{
  "n_layer": 14,
  "d_model": 128,
  "n_head": 2,
  "n_kv_head": 2,
  "head_dim": 64,
  "d_mlp": 512,
  "vocab_size": 8192,
  "activation": "squared_relu",
  "norm": "rmsnorm",
  "norm_place": "pre",
  "norm_eps": 1e-06,
  "positions": "rope",
  "rope_base": 55100.0,
  "rope_fraction": 0.5,
  "qk_norm": true,
  "attn_scale": 0.184,
  "bias": "none",
  "tie_embeddings": false,
  "parallel_block": false,
  "extras": ["some layers without attention", "local attention windows", "paired heads", "gated attention", "exclusive self-attention", "capped logits"],
  "init": "normal",
  "init_std_qkv": 0.0469,
  "init_std_o": 0.0,
  "init_std_up": 0.0469,
  "init_std_down": 0.0,
  "optimizer": "adamw",
  "lr": 0.00344,
  "beta1": 0.95,
  "beta2": 0.95,
  "weight_decay": 0.06,
  "lr_head": 0.00519,
  "warmup_steps": 463,
  "schedule": "wsd",
  "decay_fraction": 0.894,
  "decay_shape": "linear",
  "final_lr_fraction": 0.1,
  "batch_tokens": [8192, 16384, 32768],
  "seq_len": 512,
  "doc_mask": true,
  "train_tokens": 98950000,
  "steps": 6070,
  "dataset": "wikipedia_en"
}
Each number is 128 + 24 x the weight over its row's rms, rounded and kept within 0 to 255. Layers, rows and columns count from 0. Numbers have three digits each. The size before them is the row's rms in percent of the matrix's.

# layer 3 MLP down (transposed), 512x128, rms 0.175, rows 362-387, columns 0-127
097:148159128137162185114096132148125116132151132120178116145137175133102134152127134152133151143091081099113134122115136146056071141125127108139113146112141140137117152106091117152072106162158112170090122164131147104163145130098147120140101149102148149137092111117136113121114154103134135151078135087138105130117087149123096086102153119132123180118106109142127127141109151121147158127137
110:123140124123122107176081140151136129141124120119112115118119121110099100117122111097111189107132154144064114141106135161165095087088140155128158103148130160134117104106132102124110071137140145101167137159107107086132113116127139060122106127116132136143142095118124156127187105125130110087138156098150103092146117084136151097120142123162113170164122129129140155137130125138141141150167
116:159120102122151134128129102141072161141161165145144147073158083110136149120145108121145078128139137184132142115115105115107098098151108148140086146066106098148100129127132122177118150132123127134104176134138129081161128125165096152115153152100148133111103104164118154123152128108120121131157154102117140101117124122084153081132124112171162139085131135144128143110136096123126144115113
105:171150119134130117132146128142177138134122107128116116128112102121139113147149090144168111126100169130089113077137105173116122147075098140112111123148112149113161127113158092125177103133128170127109122082137129134097084127107119138087134131156095142133149124110131146160110119127134136117113080132083179130108123146111127181158146130129109130158170108124095113151150146159068148109094
099:134131125134121091116129154152130122124135096125119157103093125134134114068135093121088121162115109146144054161137129083140114091142122122142126154145126145080140115113107129090163179121111138109095071157119147109110119144133152149121100127153097128103045133142141136125130185120112124133107151100136129142159146125117155095149107125120097168136123133140109102142146164165094116128135
102:124123129132108127142102147116154136109127109101112117164130166137136140163087144107094143117100140152111141140091089120092124128084087141090119104130147110126134118121155109078106130149100097169147126098168094154096075153164125107171107123108142126138165122129099146145130116142145121121136172145148168123109115144144065125143157123114149153100085136140115170153142152124159114124068
102:168140150145170112124145121148161137133128130095152096108149104168080152117146142144129137122118122122121105105135129145181094130124127096129128107107144117116127125128105107078132168115124115169110127125145152154126157161096178136143089098119116145133114143072144091159145144082094126115125086137156100124127167152126121161133107110162113137125177168075112084117105111105088115100127
097:134111109128142120111110132111143122121124129165115151079139120099143109098128142089168106153135069104105180128142132158165106159111114114128122137092137087148125143119109115163147137125134146151114129125101138176106118123085062146097137166145192155142097153121132132115186128105146182080132132117130130140132138139130103108111101092117137124133135134072097135115155116146151143113095
097:130113117124142132110089140140134123155117144134149125103078079157175158186090197099132139150166135107109136130138166134116120083098128147112141190145104140177104131147117135142113169110101144139112140155176121104166114149127188133139136123104138115117131095096117128124097108122097103164117138112132127129119141112169145142168112126149099109136133086132144143114106151117146139119148
099:127126140143177122141113112143118139108102137142110121126164147112096116114126125133152119140099142106117124157131128129131094116135124105099162167114133117161094132105132112119116114123161161152000166139095126122115133095115097146126151159113126106126145121105115114104101197118119104154136100084172110131092134115104147140151140137129134120147140131120141114127110123144144109103123
096:155150087114146078111162140102104159116146174181102138099131150083166127134105085143123082139129101108119129117136095117101149142163098098115091149135100140131157153130108140123153119107124097132135143125143148141134117121142128125108126116114113085129138092110126109093097136155123086114101129119129155094165124063158103119123124144142116101132088197105097118126161098140111154140149
097:116132113135135159080106140171068070153098124137131148201080124123124105126122165141127116147135194073080105091133159142138112127108102152113128114145142157100141102112183146124134092116124110095142138160107108138130138107125156151132141129161147152130123102129133137137114167112130120140105120128155106150096077114159115131120158156125124104150137136128132133132131126108073128112124
117:150109114107135146151137137123143134125130132159139131112170139111117157092135149153153093163107170119145148185116156152104136120073127132106124100146117185111150082172159091055093115111110135150137097123095113109141143148114144107126149163140157160123104078123104137105155077141096096121145117117129134131152171148123107111162110130147129105135104110146138113106116130146095146104111
099:100153139160120096115165145186162124152162155175158131138118119139111118120167151129108163087124134079101129125126147123120140137105057103102147150104102118140083127096130139149132174087110163140156160155123149134155136147159121110125151144126115115132123120155161124143153117136158145134144197122096091128144089108145147096133110181137153146144127126112090125120123140134139130141156
112:111143127123122133140115151145138107123117152132119134147069125122160140148137136129139087130119148140116065141133109106123175113111115129092148118116132110069119139112079117142128119146158106180154097108103144133134109138140101107147090095071095107125128097124140132111159201161113123149063123113092135092128130097127118128081128154125145130108139087130103170127136155091133117142153
107:141079140123069146112093135151095145178145116144165066146136131133101118111155142125121128120140128131136094161127125102116122151088139125147114119092151110083099150134137119078117152153172116180156156092158115104150155104069136126130151089105139126128136144110102121144134160110140125104149092122117129091134168138153151132116119100121073122097117137129106122133129120078119142163135
087:141105096102116133107104178097146138117130139143136179101161105065149111155097131108113115160127127091171131100136110127090067139145165095068153163141098120138138132128149153112158130102121117127119094131135125144129136151128095139138114096125131146133160123162130163115113142185125074131103114103126157150100149149128137128143115157091144110109102180164112117105128156130130123115149
099:098119122110115152118123122127090100098125115127110146132116148124136181135126139126110122108162103126124064121145116122113153107137136119177132102108084139134133152103102191174123112130122128095141114147117124098134099119110153112150172157151135122152137132115076083136120169068132157125057134097088094145142100120129126136146123155114159136171129143138176157122122120146141093146102
098:135148129125160126068100115135094121148152159124135113120138145104142146169112127118177160110082164146101154141145105126064127144114103087134113134140115118135103116109123153159103176083153131122079141098106140119101142095105126131125132105125150066129075121089151099157117132126128134107100104133175152114132151117103157126145135183146142154111148159133103134113142123117161141137152
110:159096115134170142139138040126127142119128149120117140110125084140129135134110108110118156092153129113088041150134138144133111120099095132157161132118158150152107134135132149119113098101138144113151131113152111106147136124141097112105112134136138103093112089116125129127129233102123136155085107118086109133082132138125111120119126144108143125125097135117132135098102132149118159107138
096:151110119066137180127120142142133150134130116099163186151078139126155142091145146123107066130070139131148147098124128164125115150145119107138116144140151113184129168158106168134117078155119095136136104167145151123142146147118147125128117107108101126107110143092111160151122134139114093153119105159148122148135159120126145118111136112110146126121182143104149108103179151094127142107132
103:100110142132107198178078104130133117090133131143126189140121096112142118074133163143136125162158168113145166127107132106171119144151170144132151085118131171148141142150110128125104119117152125140153121111125153083131092130141153120124124132136099130145126129117137105115152151129178138128113135096128140112156145085144164150124142103110140153075098118125126109133087109109109171141172
102:103150118109108094125110131134109134130108178098129120115093163087155127121161135150144131134161154175088116116147080087142127159140100105130107100084092098125125153120132119115089156159130169141164100134095123136152143131143081123096108134135129096092134119081150158116117148141174115105141111116149123119137163124142140096134114162143155123180082119089145133147147080146113131121113
099:134116105092171098106151119157151126146125158110124182145132121118136120135172105179081158170108165149146128133095114149138119148094107137136158124172120130146150171112157123158115113148122111198109103120106126120107156112094149136128137106127139130136096137138077130101112119169158136136104131155169143109151118105137126102169135182134144156140133134135096106092119140108116118091169
100:151071126122214114176135102170140160113150135113106115150155115116150118171122120131126151156111119127103127127123104123145136128121137108155155127114146126102117169131116127109112104129133120108032126128139113102100080087159133125120135125120144107107154127120092128116095199167103137127107126105147145145159134129103087108097144121124120104116104148155146095103128129131135143100133
100:140145112115109088146122084125126164102073124142155130154140156144168141135152093094169141106099144146085121115090126110154131142075151162161083132103122106097136143110108116153139152130141133159106113109151110161161106109132142138151128067161140129115069139124145095160118159100157134151169115127138111094105144141132135150096102125130083146125140125118118090140120104132163111123099
# layer 3 MLP up, 512x128, rms 0.177, rows 363-387, columns 0-127
111:125170135135103138115138141124112149154059145125116148182113118123160130075134134126133135129137108093111157095122133141169096097130138101111150110148097161131187124162129114127129122131153123138108188108092142169138137120132148157148109155134120131164171089092136097134154104102146138110138143152143116100140086151140160133139140064133128117141161117123162128075124129132135111134082
119:129161137163105114130148134095127144151124107107148123106119139106146147097114122103124133149154112155125166117163123159109136096133145111129134086146145159086088137139139142125118160116126152113120126126122153141099104168120113162158078139169129140119115097180125152083123114053107146107152131111104126094093107177164138134128098159166119118119091123157157162125139150128095112065119
110:111142114117107093120155136160131137120151155128129112130148129155150128119175124107169150124108148139141142092142151163133143125100133135127138137169096162122127083063128147124129106089144121119093093136129139112153129134104089137119128175127123127177122103149148162148129116127142093123144057112110085128145083144165142117133108112133127172134143069134082102152126131150071095099127
099:123146122110098095123133138135145130142152141131097100118168096103221096174147144129111092142149123101145137120169147081147098090118131129123136151120108160062121142118166152115171115106135104108085076107129129130145147156151128156156093163142128132123091174108113131117125132147121127145141144141126123130115127120111160146149112122144112162128085135124122117177128136132131135072124
099:147128139111101138131119126129154111108133160112131155152134193111131127117106191112136109101176085103145128128131106119100108127142113095129107120123087126075111102105150149125139115140126085137134103131135117135134148095126135132148098136143141094158147136136125132144176129132114174103117104153150133128149130127119107057121126121082154164169134071155185135123073141123128105121082
103:129172118170120119134142129155097125136131142068112150133128162132120138143153165129119154107109115133098133098156136149137102096114179106114134144114096137146149110153153147105126069123137100162092094174188169145153114185087159125108130140128112132134131125127132084096121118106091118138109125097147158149115134147127113122132120164105138101097122139146133120105107127105094056126145
105:102168093135120138110143151065127118151101131135112184083141150093077150090136170096139136162116127147113144122139153165119054121115157141119111153102124118128155130105117122131138133099165158108139105135124126140097140134124111128166115154111145144104131095109123149141114116107101134072118116131160137125105152147149137140143083126106083135114181107153122083116107123152143087119129
096:127123113138116146079127128148129123142111139170113152125157102167112141136153141110083124144122136149167157146097128138113088091123160153102117149188115101114156120157147126150127159143142115146156143137162138124134090146099161168068153126111116076108123147144095102156117100125140149145142164127115094137104123111136126151136091143113078132126129150131158177150172148127129120068156
081:102145138118174139118144148066121114143116157122126129141099096130151185158123118089107160132091114150186149146155150097117134113155166161149155092148154158123116086119138125111128116107147124129129144123128091101099196119143113131146123125134146121089147127156128140149133122086131161125092124103142118151129136169110139123131109175087133104147154116089089169111165127149114128096116
088:141148137169140091169138130121138125117137131123177147179103120088133076090122129116118160170168113085122129138158132176121122130153136149134149147108106152156101093126084152121147114122090113143123109124134142148128147165186130160136121089150104131108141135144126133103121141137105073101099147091084151132149074098113110115112094124133116129100134114155135114136162128163103106152098
103:121139116148066117112101132123167100128086146121143170143089110124165135151104117115130122146120131132147129136122141145125083111176126117101149176139128140163132141161166138153155163121099118109104116123072147136136139116129130145095146092155140126139133096108126120153144107182121131124121080142146115114130093114132064089125122146104131094139134162145119156194138145165100161130170
116:135142129105123124122110136136150141103164147190104132147185123156102117145150163122141119132088147103103162120126140148121129093105123114140177157169091140085125109132152127165128090105103111119111159127083100118156140108147179145092123157138160117174104109124084116136155088132143152146144141171136149127154122131137126115175122144117160094165154130166129133118147146131127094083135
099:110174126162085111095123136110147105156120147122103115143122121111121109116112149129125129118111143170129146140088127133161144093144112106130115103139118105086071121150133167147125108107123112153145202157117120141129127170145125141145108136122128146226124138168147088080126104133093124113132158118115090125128098121150130124110098184111128103108092101138126134092120109126129106132150
108:163176122120093172161136067126193097169144116130099140139099137108171086166122171138103148150129143131137131125145115138143120094109114143124156113134123116116075123127131139180162123140158094129140112116118110121126114186139112134068125133120122140124124124143120142132150123144113109092111149143146130139126130124107116100122141128103155166141171068118129140160066129149134111119100
110:148147120167107108139145126072089127108102115185119160115118129123122115119161155153166128123094102149137159148148133142155114149105139119145151105120130131119111113154132089115122108130114177111097088109160144130177136135085139127099135112142128099102104091148125136123113094170098118121125113139131093091132125137145125141162116134175100119081118180167106120155188113085104142122096
088:095107109154118136092125145137161109103146174143111171096143119096116141140120089115145122191130143127149134155144126134134125127123150164112136130129100133125106096131117174103105128141117156113106108118108151190116164176178093137119126131124093155098077107153128132164127126176103125090107124147144119115127102130129104149130153126085133087115146152186122160096091105124131156113145
092:127133108132094106103143103091119097086098140114095128137077116153109116153147151107111127116159133160156146081126141127106113109123130113156124100146131182139157160119072177169163155133107138114119117103116172104140097167121157107120122118098142113117169159122100141109151112124157109160128120142105175114157092136163129143166138104131174149165088135130122127139170114131123104127119
095:115141109106173128107116124120095127062119164148120129120160124109110145142146105150182148148112144121133135150158129167148163126115153124094173134160094165137116103137141159125157169088141165095118100115165131146109169135141107128183138111141131141117117145128115094111121140137154082145141143113107151145149114095104156134156105162128135183087154109136080132103140145106151095116136
105:141116106153148063130134089103161121118157121174159157121171144115175101140097121161115131116130082122125141152158143136169111087126120101153156096151138149128114085138145133128121133075131122102116095124136111169159148141156111157116113104158154094132131107114099177125121122153100151111141105134097120094136093132126127115103113142108131137090121092104113165115146149101121139065117
103:102131100100077125138085144150106114129155136115120156134160133083102138117151137111113059126082132130146134091111114187164098127125113136148124134110119142103123183132111170153126147103158110114123088148122085101158125180114105114127141113131118108116090171125146134150158131126091122179153122138104157142131138154092160120134111126101121115093138100096125131155108096106126096108139
112:136161120121132112133129133099137113083111124159126149153116111127125151135130161159099125134110147161135155135123144157145123157167157156149163097162108173127123171150180104127140083138167126115092128110137161097087092128124200122117104144124104118155153109152117144133130119139131121158135139144103169096147114125172133150169120128080082151124148148115180109095127104099150118095133
100:115129109141112095113119136127088138083091185120148148168106132151153127145133132128122090124172111142084132132161120132115101165121149100095147141139070134125121119168148123129112133133107153126111117136136104104143147110167069133132131132172124122157145088105114105165117115104113157111160142122078156173122130119136148103123089157149127138151094169143123152122089165121079108114097
092:140145113128153093123140095140153143114153145120135152148125132143130097123177105135134125114116143082093129112136140183100141156121120077125195105146148108145169109114148142141118137083110106118109111150096085154116105133136131128108159120143152158144105183098094125169133119164146140124082134165130148108132110120166129168135133164113107119163130126110131147087074105089099122106121
072:129148121121158092119136105104159122157128127119123141149178120122117081113157138126123137144119138141123152136147177135097136114154143091126185126117104165100108083139158149118106135086072124104142128113110144094137133114139118143101124109180163139115135171109168159142116096138108107136166157163132153139159109155126108115150121127118142107112122145088091073101107081163133119106171
101:105174121121118089120144108094096117105097117134129148154125105094130155135165152122164132080103129147104140115150166160149208141103146145153137103147146130149139128102124128132145112119084147151131117108161167137140056164074094120150153116100124134109110136138138160120112104113117099116143116116148117131096146124131143095144096142153169155103088093156135099143149130150142118105141